config.toml
num_key_value_heads = 8
vocab_size = 4096
tie_word_embeddings = false
init_std_down = 0.0
learning_rate = 0.00765
schedule = "wsd"
final_lr_fraction = 0.0
batch_tokens = [32768, 65536, 98304]
Each number is 500 + 50 x the weight over its row's rms, rounded and kept within 0 to 999. Layers, rows and columns count from 0. Numbers have three digits each. The size before them is the row's rms in percent of the matrix's.

# down: layer 3 MLP down (transposed), 1024x256, rms 0.0155, rows 87-139, columns 0-127
# up: layer 3 MLP up, 1024x256, rms 0.0331, rows 88-139, columns 0-127
down87 051:476505423504518507492567572531531489416464542409508429464515478429397520424590501533513555463485502443448582449437460521526538527484493425462499530540410462485505456551443393523500542627466574451521414572498491453481553508485578583449502460419514515518491499504549410450549490534534560463531493581520451514457435514498558387456523528473501469511569552440537503446552436510428520491461
up88 073:417497521392462507490477461480490453478470543472542451466504476440422495502501496493477566505528521553499546502501565547511464495492518509548639527507553433449476455467514533448556480548559482432557569547438410488540527516563599536470498641504548583454518534568407512484466586503493533506444531457527522433439542476566424503400548561549578517521564536487487494542525545466497494620565
down88 073:550382406474570499541488545486391474482438553554475549493513495530403563379450517541566545573535579513445581523519510565559504491454494553583494515605554616480432478525394561516454532563434572491472472508467415554509498451524506421473414517471522527497536434529549454572544457486456475459523570493489477544403539515503477546531549536540480451543491518482466623486408389481538543571514
up89 065:524470566438474501508522553518459513510439455643536549534494480533530505437490485523504521543587519498570470527482465556460508507555516505491601480479467540505494534499500436505454478478432411567467531482482537472489497490559506508534427446527435553567440500555381605409513525500511601519489447550491568510482522404523479556530560484545442556519427476467453549408534511540374417415443
down89 066:443546510477484398430504488469493412472520491506586491504516543428541464506516564572450500474553510459448557427489456494418492455519505538481484506552428397504508442506534468533629498567472584460537491491532501410485544540557337579484519464485524552459513470524559556505547602594470436341543527383463555559494401490488576495520514522456527427439583416505568418476523452573510455493564
up90 121:480511433578440513540512543527565470525559434476648521485543466509523493464423558510480539491502473554551442441400501510477495495517431477493577517527523400508532518419450578514584565391472537483472534597530405628470434502528431538490451534511475488507544539546512531488589492493529495433576456537429472501573434498537538489609455534503341498483537468515386472502573520437486465516459
down90 123:453597527485508528487516476486550578502548431452549465459483448558536551490459433428459492532492525474576469473507510547611542546544549410479528435567432435407428467543540490508530474431575517482406512489573441448473580469479428577489515366516485454644443496454498512485455399545536503390527537577511497488563511524452608528468505568485542427420490534372469485454466505528542506463503
up91 155:519473540528455538500602535597517480400506629524528523462497520541455444524505536515489573494541510619465563481588510518569520529522544400453547458476588544493500391430475490465532470577462598472486459478513538399500506434447487487492572552463493543478562430496698453505538436492574567558504434507476480503453363548527471483453486580490479528413561546453464501520502469466506521501501
down91 151:508525560454576483475472579430572525514464538579518467480531462530596436509498465549533515481400476625450506490517480459549568476434551465525571464543438486455569567409495503537477504438486494496521478530497535557431519394563565455430567412588524482400470453451478481512434502470455492471447549426493442475456496473526469479505551468519542612406453522552456478522505484584528426533522
up92 066:459496588394393522518521508536537445482491524525454490535578433624470435523544434479591502458529459571513586511507534561581392543570532564478515606453494529497523481563465489434515590514537492517510403456511512546427444440452518575517493422542473496517448500531404501556411579511547457524468353502536490508547463479495434500468409578536453457446486463493481474501541466403534385477526
down92 060:563565569514595488440520506555476520528484504460474516602469441456537506480583480558544428454623529520560548494495495474441563505505449460460453537473466429482481518502500498515523591438456535541520482598519555538512462520399448519530465488413468562485495406487462457470485548575511393486509381436469507482501488518544453511476403478529472476401491435525496522487555489523462523516569
up93 104:494565486530581546557383480503542532494444410507512529520415534475537495553525369521475595456566605604496513509495565485513559553525488578431578529588510462479490438442467444465581488575476525459568530499523471581506492516489478589478527567555447449462635538473500519463480558449523553510522430461485528525461584446547419515434485524496468476504478547527443503385520505503496423622525
down93 109:501527490472537517462498488437412355491475512535531500556436471540447490473488559521587468563511466578496499494469532492488480483570532455547502528498419452516511488507498566449644518486486572534543557468430493489526458494569485421458390443516349485455453381496488520525504513451507485521595472513479488614558385459499511500462502513538509481474523489570426516430539520490522589505519
up94 177:464486553628499586492400464520600448459454471483397504428505594507531523536498534506578537534571532602424494486483479530470484514503528541427510563543463485490523506476434509594538480453564514506490528552513445528388497575494415485422460509551477464477490455479541503506464518471488470475520437392498487518513469511534499464474499355491575382451460434553554416480542493486510496525582
down94 171:493472507479495519547421674485545463666586443438572461484420489516484498411472458379458530490535447456513493525508540470495524527638469461476565515506492436488518437476492361452491515607522481522448459452442495449469453492499488438514485544574511489555561565431510523514523567447567507466462556506459417520566569439501532473489504429535484550529481440540524439451595543457516514555483
up95 065:580512491462500538596494399582653498549541471511412492435435503529562526533435484483464452498519476518496474508530605415500445480413479444579397491456512525512536486481431460472486536485594487474473491578603476552527561508417427507469542518568477570427494478463539526517500497514470473481498362514445571548327557472546552409603504539416390470481560449334524487502458459486469477480573
down95 060:464517559438517553502451451573451558517461596419424517540419425549482557496571520443474468434472558511524493489544544450483629584489527452528366508520499541425448489467474422474566387514464446465499532489551469451489419511504605533517453471427525466543409506496527575486521514481432498467410509492506590495606492546473427420492464486574606506565534581488419573436496495459434449470549
up96 063:453423546477477483474532468496489493498468534520430451483430477629445508474515492467496613493455481615470476515491502489396435529477609451618462452407462432479501595505450531468470449547472529428539491523502487486545427419514493431520486559422499430486336506546555474521555394453558495447567506554449566559512416527429534411564528526461526439597531501528540603501539461482409501472542
down96 063:500504500537459402471351540510517485564488514548467607515501622490503570523465405580468507545484502511492444439450492515442560538517513499503426447516521494446509519499536518422469568500456479480354442433593459528399503623502372538463639491489525482524489498457493497474454623456435403448479557494456583470452531535552482522547426497555434523437405493577493493489552547499561444483469
up97 091:485487495602499515585471528526557523369447466490594476518445510472471466505535500489512522541492524489570473368529519601510453474575412398479512458456354514526465438408517468472431374525445589495425557416588507540484458605457500385508469564406525430545539464457612490551422475457513491496503541559523441486466440432542457533454526511492495530510545514513542493523519441527444533597530
down97 097:442512451523453564417510540468596548460487477583513507498556458495491428555475521557410472474393484453412500481494589438539470444442422519508534450429443396479510500568478562525512473431529499471323444565499494510508480553579509533515514395518470504496480486500404593422562499389490533541474516540542546503455474456536524528428492545482483552445513549574474419532521527470535422473443
up98 167:548528497473492431507452515456552545500483513458412574539503459496515499478464472510577468471445513579556617453562579503452472479407548491567435570519510532483478444539538465426448449453516556492459463520507526466401580530564468608534423505445485584548428520515533437505472443570507480541478428510522451466405507426538549455503464454465449549528593523500416492443458522579485490593442
down98 170:525509487475467493596461498505459514561457566526506589527571499476503521577594524385546527503410608398536500463536485532547518655458495502482490494472531582455566514434343472476432425462461421515507501471448518523499464414501536502534477549414477469486463561485516507454514446461432484503473481538495535582457586460517463454482525483463426444455606490523384467474497496533528539467550
up99 071:553512550511504544524519461498496491475506468405561532489525480412454419504543503489555488562423509487462498522455492523503512496589488435575472559564450569501535437564505535553526467512586519536494537447491478396424574602518666494511408508554517525519490577470481615551494490487539471506481423536521537451550587396513497452435468496533519606437556583458502530469479513521451439522525
down99 068:471384437525467487487573509497452543437525425500537439494433333463436433467455506482444524442481589575517541516549488462531570554410479459498520553517476488474418417452458383498499511523488476477492428547560448463577449479397520464515467493441528516469466471479556481506561398444459449514583499497553463510466435489544522501441507505532556537526592503486427482492558458531496612481452
up100 056:540520428468501506584590496620453583460582481535575483520505479522517487509512399528483401514531562532515517585547509440557442456481558517442506457455489443480497584514538475460517569501410486514526471446523469540526515444500330436484500421552480442492459446474610436433531357577472452488477474550511431482516490485491622569571482479559482537447607473483508489486479504518491517464437
down100 057:503534562417522480540497399536437385490425482499552571498564441440562472537440474475494451458624545433434488478481494507581507406529543507466483456493509463563602582468491494502507519499452521517439457428428451514510532556394551618468509500579474486474506546476490526461431427492458593522487476406520540527513552577505485533497518509527510482515522549456553534513381461475458445479543
up101 056:456393457520453623522493428585505439519500433519546475500551464417432539482485542525574460457517535471523488603504527502554471401455517437539509478566451516590495504436548441523486572479466472516491545557540492581534493493606544512447484470532484525481498468469485496525529523527395539506496428469501541475466615463544504509505446545584460606461494466413440514520475505556447555509420
down101 055:405454533530431472509501444432500490420454419602558458475535372536519479519453514486431529439518524529461534515490573497466481485470462480549446501460502449565509571561443488506509446501460505437440596497503512534488473375552494570583420530435408523542438508600472564554545433403490518519510443498560624571565488548538548481470580480522594481527466503423512477598478551497461520509513
up102 065:455463492524451511514495467460369414549529503444556498488522429566467546502538505496492569495485572411446540478467503495510513555441596547465493437505414482464434432428446539503537530515415524464563468493597430410474491574541588551502452543421512488602567581530489483434527484462516460550541564405538595479534511510517458593496476586537567522537497423550410452420568469528504417580553
down102 060:547489466501566536425529569530456497462520434520562480531549471502420567414479484563507518483509475530543470426503469565604446416607638429542505562433531547457432518592504506551454474526615469468579535504412551518502475498518505533491384496479619511518576478417528465591514551521551488495533521530526438565415462509530552546414436503520532551424408517482509529502452509603461563528483
up103 077:486456505470457540494504440455426529499564467508546428529536446498451499462534502461539559551519527424463559547461470456582469424562520567484501506565399511473411499512494512458522527577470432511533480472582495532411492553571475490454415459489568436548545516522521442438487585538453486534557512478548498539498515540559533434506445486489510559521483458517468589558557489465634514598463
down103 080:514508525495475609439542550474536388498563521484479394522483451614454502433413538433508550611457486478503538495512453488591439420466388537545532554454621559470451548527564520538510555516493449477466495521388488520512447524498592505489505557539481533514512452512490464499495413574506536465589463517521473550488595433524546572514482472411470520531398490457557554463497443508539505464392
up104 152:475538429601513469456553607545568530468501494471462504521598493500443547504491523486510449484504591505525495510558548530460506474440420529494472522518481505455536489530558578497557467448503441491506470456399454589470594473480560496552503517385560530510410522521547576455529508611468485453518535529491468376572522444534397462494515646447435491555554472466547507428432494489359493509472
down104 157:583499403520534616683398446495563468430557484488484564413520472541499561532580471511468441521519610459516562574575512481505569567553507535523407482526454535540398521588478486494463482564488543566473471548581446405551576497464554510545459476597475453502561440538610451528513492461442566534487577567449501559541521449461451555448512500436470513382444522463523548530526549422451538538455
up105 160:474478489500470499490549474569393509564578514514458441540489466506511494485552440517563472504464577556503495540486517552434501456432492515480515460484489601558465547453540602492571470614459485534450590508494535514541461428451541519627462527490499444553549481382513658485493428502449504546534406457543459513572526510430411481521509447559546505395530508442556583467573558526416495445582
down105 167:477409489538501472452542459487505390467535477510490529470490496569515401564500499553489576445496479481473455532474494502463534493522466494517543569492506450631435513465523519517495551553462512468523588514477428531528508489512446509496538533509529536448495530506532490523482543397550490548502534454406516577476496492489522585526573540422448457463415362439473532478378510431484505532551
up106 061:487525465535571471517485490520496529548559455506633610488513457496530427495469453503493527549419487444467469471467482558473586500498424414554553440494557431476557568466524578549436531469533578500444579557456541503502525510475422486488499473490469472456521490394511592578563332535525475496472550516530331548632487502494522463564460440423541537480625583513508459485560521566459527422489
down106 059:511476437453472475463558507469546440536399522443577497421471488557500418584532503494449485464484506482451420507426516581528494469468465429416542453543412455501554437435611496468502486418527536454453432471446448616465545582580419475494601549575519471458444494564475529468425446500520524523503522500447495432538499459498555480466541602500462454448568496426499470468512430585474462423399
up107 061:443441472497521551510537489509595520482472551497449422497535480488444458494548453499493445438529502483470552534527514476489536517541577547634510520571517509509566549441459470525463581439559585479549485430469488469553500561478450578449476587580534546498508522524556453490490518496511556552521512392463450427575510475509619442513476496520567473438449561516520507459458420506512526477524
down107 057:503508418526417441452561509463486478609566405552530541511548476525492532498382505488507426561504505485447437472483478532495473455487549512480510530495592502453496476566436585507448501353498461564475560436551461491511498497522377505516431529492493564444529501533381498484584527392544468592445472391482497390530479543463448491478563502530428493498554527435433544481495654529478474507526
up108 078:503492522426546479493506501508457506422508413556552525559560444535567463490490594506532483503538519554426547474586550478553536589459476610506512531560545451455497522475558459442592501534516405415601450479539537578486519436432457518447509468491538551536528517462567492472560503536531546479475471473491515539481514510634540456463507488612459472509405387521377407516485507384542410488470
down108 082:553528476440554583445440535512440383493500566408433469502447479548432458400546590478534492626485451459503529474542486526561446559510467516503575516515462431535550578530578461553579532598443479531554529593418563438510461457534546552532436572564464555462452473453438439516483530628458591476498528460494452563498479439543428494450480479446567485504482437446552497416520486540476548401485
up109 076:534469538433467493418511480559494518493536604510457482476412521471511484491488459496456549496513474436448557497567526484544439500552579500456502502495584470504473459530508422532487390443440431536477542453413434574512476413464471579585580420520545686562479443589552476394468454486467513449519520468468553465418496481470576406504499539440500481545475455487482521484478453414522508531552
down109 074:530497485453556567544562497476529555487555544471461506570557497550520642454520445528475498542558539539519506492457457459567474417495508575489499500545563542472482573545505562470552503435455506516539533482577529499527543483524508531465474508534551497493487445439599465512445360424469499426462501554584509472427620480519406529635539480504518468534531495474471482559464521495436486567556
up110 070:590503538422449584562517468532576434501586467498527602485569438440580450521485415523491465525527488574418536472420478432527440517485512546506496463465482534484490475412490498453470544545556559501479459587454530467436496508481456501562554576499514597538442600395516482510504467551559537578536385439477497487457529498547559521567489534464442484539596467563517479441483425410476553453513
down110 073:496583467442538526496476516507449563496511498439498608549390461437611489500596530475569469495531554464504386427523453449464527543516552480495445462393604411425527464543492498480498436412471470515526584533500564453517551449485574466547470510474621506491528474488450592356443577448545451517486504497444515518468473480485461460450512523606543456444582470546467443394545492524521460522562
up111 067:528424473561495472529529446548503526512551554425488505509520523555546458629509422506451400489451559549498417502434515460514483576527574447448529517486566454538477520458501433516604390553482475513548528424560392468552468644577438465516488483404563556556509447501576531499470447467488456528528481539541617502518591543457425553526520574416570514460511522500498508472423502511412460478529
down111 064:477586429459520484519477488590575490538543634579582551480469479472541499502496434446460456474458488593410432453443481420525539525490577430520498488417529400561462539512448481517445512438487532558499516555492406502438530540412504523414449513495451426542464464498520482531510401324442565532543548481553582452445482557514476456500584518468447483561537476525438468447456536501529427527514
up112 123:415464501565556436427519578462486493549550512501503586514456534441547525537474475499582568514507547486492432399483491517518500541499499519531455501561471563535549533573480433512498443446468412513486413512584540618516514572459512529464552421521469535531595446549489412556504541533473640455604521599471502481534539529576541455494455564439373445498467435563538499450574482521493558544484
down112 122:528560479473466543503505577438545552519506474466386510460482521489469497499629473497488510572469545416464505476464554552513502406450462508495452479494525550492460496570532472488592411578480479520552541543468452506547522484572450542570502456531535504540502529520504512326480464636480464406475510500640510486509508434494507491562519434504625450512474508501448495491575468459498587467469
up113 076:559569479435556526523539550503587469490390565579370467431471484574471521515516441468503551488505509616520508410449482551430419589490513519512503525383536432430538476521439542489544417430527538547455413532481488531527420428399490482542562497510471550457521493495524488567486443497610480527475531467440415557569410494488456536558487479453554444536497553455510468488604430554470485455534
down113 076:526533484414534446589469510499469542608484510526547559476444587412548495511580480550490485508540467498546438509467491519483555517484522476443460508483462570487531449486416510465508482499521555510425591476556435503445492521499441420523619522447555523510515486496501524473501600566485499510441474433385485462458495513463413537561459442520468499431478485472418515481543477495526419462536
up114 056:547555484524481461554459530519473539447533517484470437519458566471469555506497529521534415470482504482523456508574501483460476540440503535537521437452440493575556558354537512513533454459544524484516391444570506483584510456526497511454462502524599610520503531584504493407445544473530514488494443476424587455406428512477497572533526419418490496493487483558495496535422431441483490497478
down114 054:456582532476451428511506445592548564484519423506468524600560508368517553443486456517436528432486529490428551515452579442448500518498636472493407492549517479474499473499418486492505505550428525506497522533588437532436462506488485531556442517461490504495555536485543533556526686493396507432455450495548446511466481557511428485504451457540585443521496491531574503520516453417561457462574
up115 058:437497486590477476518528532573493533584573526555558548483439487518567442542520509538397503495541536526530475511535574569493544619480547532479570414416516403494546571437474499556547497448524628473532576488486525516515460407535427405513541566493464468482541387515598543435479407479423519526478449527508517478540495528517488535436549472504464544438471489534572412495485502506416523395513
down115 060:428559435454515468399539561552566578507460501505505538502522588515510591504575438505481526491471514463473497441319479558499501445505649422468494415526484406475594496541470508483468524516539491505450488480493466502390496509541432589443548437490465535484546477499527581487439623488425492547510532495500497486545385510431478471574486480572545499431500480545540493455468525513461314529581
up116 073:471474419496473521497555521459498434433478485489523496437582463509518459490546532478607535520521539542513444516449527518551475425572527459599563435548542462574462505590480533526457458435496465537540473458564578555455619474587575433506524449516422501421588491505559493491449555510520536461508493575512513472448404561527516399504414588500515464489492534487470501468476499418528513422473
down116 070:437495494455488469501563610563549449594498465551542457511565480496436561494417445582491516570482537444537471463455422469489483498562524512511441458467479468384561519526531437467499457440447475464520425432515449521457549430587580587452512485419495584499516529459500460443566465572492494505521402454459487536543459527460449469475478442502517478500436456543504523513582479524548493503480
up117 059:470499563516478537455447519440586431526382436518517578449464491513559428537514544506479573526544501435480513478514489566468571541511533502466470561522504534482490504491398466494501448493541517516430483542484566487538498528527497502453506515467450523515486452503463475643541507553514520560420437550532426490572474478541512411473572384382491393507381535553518469638558486501517523511445
down117 057:509505497500528566378473589495570463610542478430471432448388586512523481514502559464387466552404412450520543549494357558518451533446368552512544537512425440480511468468534448519506479466436519493491535533464496494437493582520427528563587534499550453489561508505468555480575551568473475503531492404443450468533429466507569546518418430511470553442531409533463497429547487515503491547429
up118 077:552469519443550442509432458480491519479530484475472636462463500456565544480547499517446496507579571452476652454504558495574603567495488495483496528540518500472447441518630458465516540519463505483539540554516502495507541534534482463481385457485567488569518546462543519485482428569507485428453504431512548447375490452560542474451469488519512632464523475526478408463613561611499447525421
down118 073:490449471514572573391505490448504478450416508515473448499494577518435500501575520445437435478547578486507474512486508520572442577444516467582551456471451460571509526515522529525478432546485527561507562459402545425442443451504549536474486498566552539433469489519430449450505483535536503508503525406491483430542562403558607523465525574489508397554571428471551523465446459517634543436436
up119 096:532499491542534481464448463601486461373538530508538445475526497557477450567492538518516465505478492554453572535587472489479544510585499447546481451567487471411453410529484507492508400509487436506574570411473485544517520427458558487478557592501519505540382530443587481434485464474449510425513526418445546508420486446509492454376533578521503481495508519505465441445539471517507536568584
down119 093:479400491491523505537403517485535512538516452527415459516574406461432468435547438551540556574463478494540509511602530499494509522472567520483462469494534521484444552515498576468477562594396537559556438475587482524501525487553532605423457593541576450544431481428525392576473510472463475498466552494530500490504518436583467497496493495562581530472515455539533463609499479480535572488505
up120 173:481506510480547524440475584575503503601443554441485510418626606504470486507508384517571533524423430455500435483448400436397415483393532545468466484622506416482486486522434544420553471403546498456430531509491559494529538471510437463536486475517532470470555567440519524515561371505399530523610429511476337509467629491477543567536485469442572545559454513548455493427508476503493531494448
down120 169:451485421480476510587484483545483348538530450470454498542449544488591547518496581489507541562401469466553466577518560517421505529528457500534508512446550498544527492566546392455554520473496567521454555441516417589449470556453458449463564582487542478445451542528554520537425480475471565524585479454462512509630471578484534510489479531464538479445462439412430469513500471464434565535561
up121 071:398498531539441468514476501433457472474459539522526546515411534546459488530513475482517614512459490457514543488477540558564448546477534531478481552516465606534528495531462516483480533610453620568460514489485499455397426494560494533529502521465443418510502443553524493493512558423421549458530425567523556533519481521556434379537493517425437565464398573513514441491557514506463395582525
down121 072:458505521532462553402499591432567498520548472533470484531494512502524555457527436501444504565394523473621500455416468529516571430486506454480571520575472480454549489491491472468509556515509397467525486569472578517536509482476411535450561511393465444523435483515522521446460485537490445530493495495536491485514480439474529568588511409448450547397394517521350569561547482516524478579429
up122 060:462478527533582422466541571454517497476387475517369456567487494524425615456490529520536490520416518484580507521475511564520514523473494528586527540493485483614566634496494507574461510555468386518471481589512505430516479494523436459451509506461488433476514498562537534519499497474494581560476549560503452488471460501452573486631510462567559458459438503416450649574519544498460527459460
down122 060:510489499473443451463425467524510399574486527559557455475545618575526451577448509497503508500494393563513528444472467558509496442553498538490508534432498490593575486457526491498519549454459471475423562473458527517488502543536396493519508581462502548467584555528507522570533517545570578526494525471601524533495551555443485543448543411450433465550369453425443545539434510517544387448560
up123 061:499505480427520513439536496463484546428551473397543601501610483418493476483544512515586502492448516483424610507496569542542463498475536445458533605575452507516473441555544377433573589510524388469483453575418518463429520469542472495494512522464471446532469474495475527505501469531550513565528444496458469481549544499576618479403436492533488592479561485548469479565460492552539484519406
down123 059:532473554411466505498439527383515447560430536542479557417549420520523424483468492513519543552512457477554605527504532444588435499514471477520552363475584524587540540459583466523473511503479514508486475604438586541503476411541470512512430510487412578519461424460457435481495389440481494470594496479512507521510563409504402427547495520502619449444456551455478489554465452504567516547531
up124 071:552538503502574539501503549512539497523541490437566600442581476498526470500531508519481449530507438520498537510512421465468535587645480464478523561464507422435478502561490474558517462530549543485462618533358537416571475434511490493534557581609495506498418570461521613543505432531497575603480546551497540591551481446483517503491522525515528558503558559508466423470449450448400484422492
down124 068:511471458454498586483540451505513497594449518493513485438431527487600447442483468559470480539611458439474437540449483578499534536481512474515504462491443439425545468539601510492581491425437551547602495474589469463536515579490347387496516534564618486480446451523492515414522453545452491493532539463454404497439479557492389490448478554556478441480588506458533465575520419590544467463598
up125 061:470543439502439428569499529449588451555488517405465454575485482536522477508479520506535482497398556617577412501420514535436473504563374489541470524522510548497487518602417417453578438546529456482484463526530589550488491521391494571588446579460436574382480510515541568552518533449555468485495423593467499549587597485463523423534524582516412455460444554427485504545545452483459464456558
down125 055:374512478504452484542505469493535537496516523509386576491371433442457463587586437447498507514380493495569509458503478465481560548512407408389471521588448440502434476498448427471536501517543476473507534546654423458490507490518452492518521501463445514561436476538489595507520513474500490521459535533492514574465396528469542495551501499500562492456500505437415526483503499433458512499436
up126 137:449492505500506520485547503423455386582423497547500441421590501565399557534474462469598462503476461562495515541574437489603489421547503504588600563564514524510513501535606473475474499441487457538437490553507497514448468510533534535471433453521548471590420512516461427501529505446492464520449546530580540556451637469486563412507464506491519490510480470481485444512523452505581451497400
down126 128:477429536598589510471496414490515496537509496527419379605514397551493484512433516412425506579457572513558464431494481492402494489549496475453433431528524500495557484487551589445458436416443456566563497454480548512469504505464520570469554459488433447570453554513563496558483453603523572383464503437549520531485592565515488555509501450421487449427458441493477492569603488423529488508476
up127 084:508544488462536496560502554499532507449472445590611443529536482531568490474520480484577465503457562498465526501626481584479474549446472556591614553583495489525480483499538598485428468486541540495482533407465494514493464510491399494512505552517441592578512458490549473518528458545490498471446576539533448421563473568523510451531519459493497492454476527582543505533484430519530413546396
down127 087:478573463519502528524458496393546456550526487554530506544583465562518387511456517454517522605528558400481534455508535519520541490465526493547473512527419453460540508490556527565438461367422447553439499524543481588548556481500466518487501570517403456438458534515378518439452469572456609515501517499436558458455602547445472561516487437472448526434551429501397494544546485549577519409413
up128 107:555550470484565524452420551579480530581564509501490493479531596428539560529517504531499518466531503507468515529488514449343559474532378458535545437438441486529460531489523467486559557445480545477517520516545475468549544478505489497544523506532431655520510498524530517483558504491514516509460478494477546507559516441486573590529491591494483498535534447444485488481391504603488451473444
down128 110:497575438474482515571470449422426559512570493565556505536540513444615493399546562444447530423464514461514431462475447494526467567500556456510417493530407589497391453538567500494612417500532575513533522527568465492442493452550440474499464480558494515458402585581511503419445473510349504437496490520417554517542499564520492421460474556460547467525556527395493458536577458469560473493432
up129 069:451512465503456408499441511453509431508508495527472516582448447533467534538441723503524454468565547392497458558541471507500495530362437546516500469482404473492472492420531516542447460523454451492487507533553522521473474552550573483501415580424496445583487504554460397478516502540504521465454525498470538429443442509558514458453467512488416513534426456513544536540604486451449534507478
down129 069:425569499600478531418412490473544559432530426529458448514579554563425507507497506541452492516424534418554560450527482517487477520504482448517454574551462475511430526587470472492365453585448500424469482562474509439431506471492505562551476441492519505501538464447439447550585606535512488429486511550482509439538479472561609591558484443524461477494496426570506515504516513427567550471435
up130 077:538603504501495547559498509537467552541461439474460525458500616434527597516505427515435444512488506547482440546544553424448486473452470601412516526483517529614508468389462522469611625498504574498500450457481459465460549508442395466501576458510418498513531504525528538431443515491476441496590456446467473495524481417508516592557549464433475429528551406434534482464441461529525468467460
down130 075:524537618415582488585488437532451545430557535422530449504442497466592533520489556383505480461423464510580442470512458397508495502566553472469458527461472556565525372495469489494433436516570497519561523452489476534529485436440569444490535531584438490457519566466553613571465530546501550497454505561434526538577576475405553444465542502498449516511543522482468458371470512490461394477464
up131 157:391514487476538515503443429440566424567546419447544581529493476446554398527545456508432506506411494504531452517417490502548578546557487498503390528521522543553543447546483376518543419560435446468477476483414437437504559473659556536480540535476563506486525565568522499521588431478517418614428455535477465462464579453477529433497483488471534523493601528424536510566517543505550499481421
down131 155:533441563463523602494485514485487472428512543537439481474405444493464523574485539537509439494451560485466470468478385526571457509510440509456501536528559464533623541389558573434497552477478503505512491451595494413583586461495567488521531399506439404526459480491554561508530429464532465467525461522509509508566432512482469582606415487590511470497460516433469523527410448466454557566423
up132 070:609461543535564562515601520476540549459446439557521542507449492539537542454475511507472407518619510436447464513588514453428424434522525569512433535420533586573542527484370529580467494498492429501455556492494464465500527497417449536525546448590498555560563482471534466443510499529409514633438523584504532469439506472493557539574590473508506494500491412466438520548474507462495540537514
down132 063:571513473462500511434491510459431458568580494406538501457541485546498485482425514490494469495549441438497519509500486523453526484520515560543483529508523543541525509502509492520616410525562525453534548504527458463549523477535556494545470535500576527468549542495582556520592513496445593486423482534595461582490510572483453529463461357526504561588545585443486523474496470471438381477622
up133 053:543539439497537458553536423539533561442565423578543502536500526442576450504498523495432477502540550556483506464548579397532543527514484512463501509503552457519495475503476540574477509519508531507598565541570534494615443474425466488509459523549472487497506437427596467443500434540432515488548496547469531561401442572500637467581467438548498540493553483511506535415483495463475462362482
down133 051:461504502406408492495518425581476507471415555506473599467504541498510485482487536507541455561557555396511537442483539611512550553437561451544563406450527459436645458514589510492512498495515487546558454415495444451477515455508558484407546520545532507461426492451454485411487464508462547505526442545482525474530553523520427459488501473493493476557611534474528526515439469578480487371614
up134 059:536470535521604517493515574521437547526385398502473560533550503435429521531507565491546430497503485543583514514515512570410520567574464482441543594517481517576536491486490437437489427562463408506454525419429612489552524522458568566510606450526528519442516415553531502603531548464467491454519543549574531518570496452446475437448540501513550438472400521520480493558448447564439471477478
down134 056:558412550524429464533505463445490498503432543528491514473522470403528399492507470530480558445452461475423576515477512477445438522508453600470452510485469415562468508490560479500564452522488522526551488570639488487566510481544378520512541511530462586517457522559520507545523514530412562501486487485457524522419523567585400462514531495472565535499479522427488480544479502495440490514526
up135 104:476554541480489521557504521499550534554549498418382470474488540564515466455486543486560513493482477413456503444477443456492514596415522525509474538504491476524574484522512487509459474459421505551552488560564437602521500517437526550491482392456523510386516453517403527565542554521503453500535455385485466463515462511533491494470461463526540472507504463580354456491538454487561487414532
down135 110:509570437585503526430597562529474490556523561546410510488472560485466630403565502541363476400567436541506540501536565546521505520584463530430462532498578495528371510456468483571517579472548557508508509535466497486430515496439520527525412527412620509468519522604521560592516513621507526421529444551462448395518543484527568498512573511504508485481468488440543558444581522537480616464545
up136 148:541536543501448545528420503551503457514566469523543529513485478469489421550458538536447512484539506466477618570598458501587487537584542553520529468497526531421383479570472503502493457529454450461486484449495491482573545485438557501467468518373413572490426485528556487526509560430557529555476496566486458450531454457557558476525519527488430533468468591396464557496545472584533526560395
down136 146:503490467439517506489458530506470532457447509487530453463567570466493474484516618455496506525423539530603524427528292485604454413463420537608461449436429540491539481453436508546510544468392515461482498516455581420440562565589482536494491605489561530432515479458459513469517507583448495432524474541531558516528603466572454510557482549474476544496543517498529497377449458554585581392518
up137 064:491455551475463458499447507520417453529506524495584496528495543588407449568488532502476511500545468440517465453506433541437565547475420444473505456511455423527446463425517471502370516469457570499536517489471524513544413474545546534443535485476485543598443548544432477497435478436516592498522567494479484541389442556481540458581374525421435489435550444543433497500494457464440455369489
down137 058:469549500524465428467496494590579543569497432480547404527584524469521517501552465602408539521449511564532520451555510474503468563500553395427527446573482482478519456472539552484466490502482549528526495516507473592483545606486406543506544546489599498541433547505509427577470546483527504439453435544443478411466494521518542482469433513509490422433506482495600396560524472533576499505464
up138 164:435573461497472516530531533442488501516459505496501477498417544491513557510530501510462512500544517538443561450462453524411452514471442526548565450541468444529463457496489487500447561422485444510525523478504504440525587421467461461527461468572544509490467543507349514506474446477590542474478451489400586434439608486514565370515488452569375429493393621497404610509535507504550518466492
down138 168:459532421491441474476435536471433486489513528545412588631508552424503549546496481421572480448563378457507472443494463506468600525529523555496527542551517575503443551506460582479470469451407484504481461404531514490484580463509441483531563585439525568392546493520540510462531449490447532429448536436552625491524479617437565471550498465542512487540568472534450517459551494456482551453542
up139 082:569538590462448516550450447428509509516568450506502575459514557548508528563463530485508557501556461443369516524515509449523494460461534446466434561408537483492504546431479549481499508475450536457452425530530496458468462479465486574495494398547528514511507479434422483453461537517496423558410430492475415494381397455512524571547491535436487504398480417456468445474574532426495446445492
down139 081:548479475480550569399466446592461513462518477399429493506541574442494531427557527469395473316526482569590542576483501474448550607511548427472540505525557439526490408399511440533552561545419563510555477610438476491438469510452496490495533497457554450472504532538586455527521583521471501393456417531517389503489533479567569429440483486482483456491519528502570560496511400500520526468543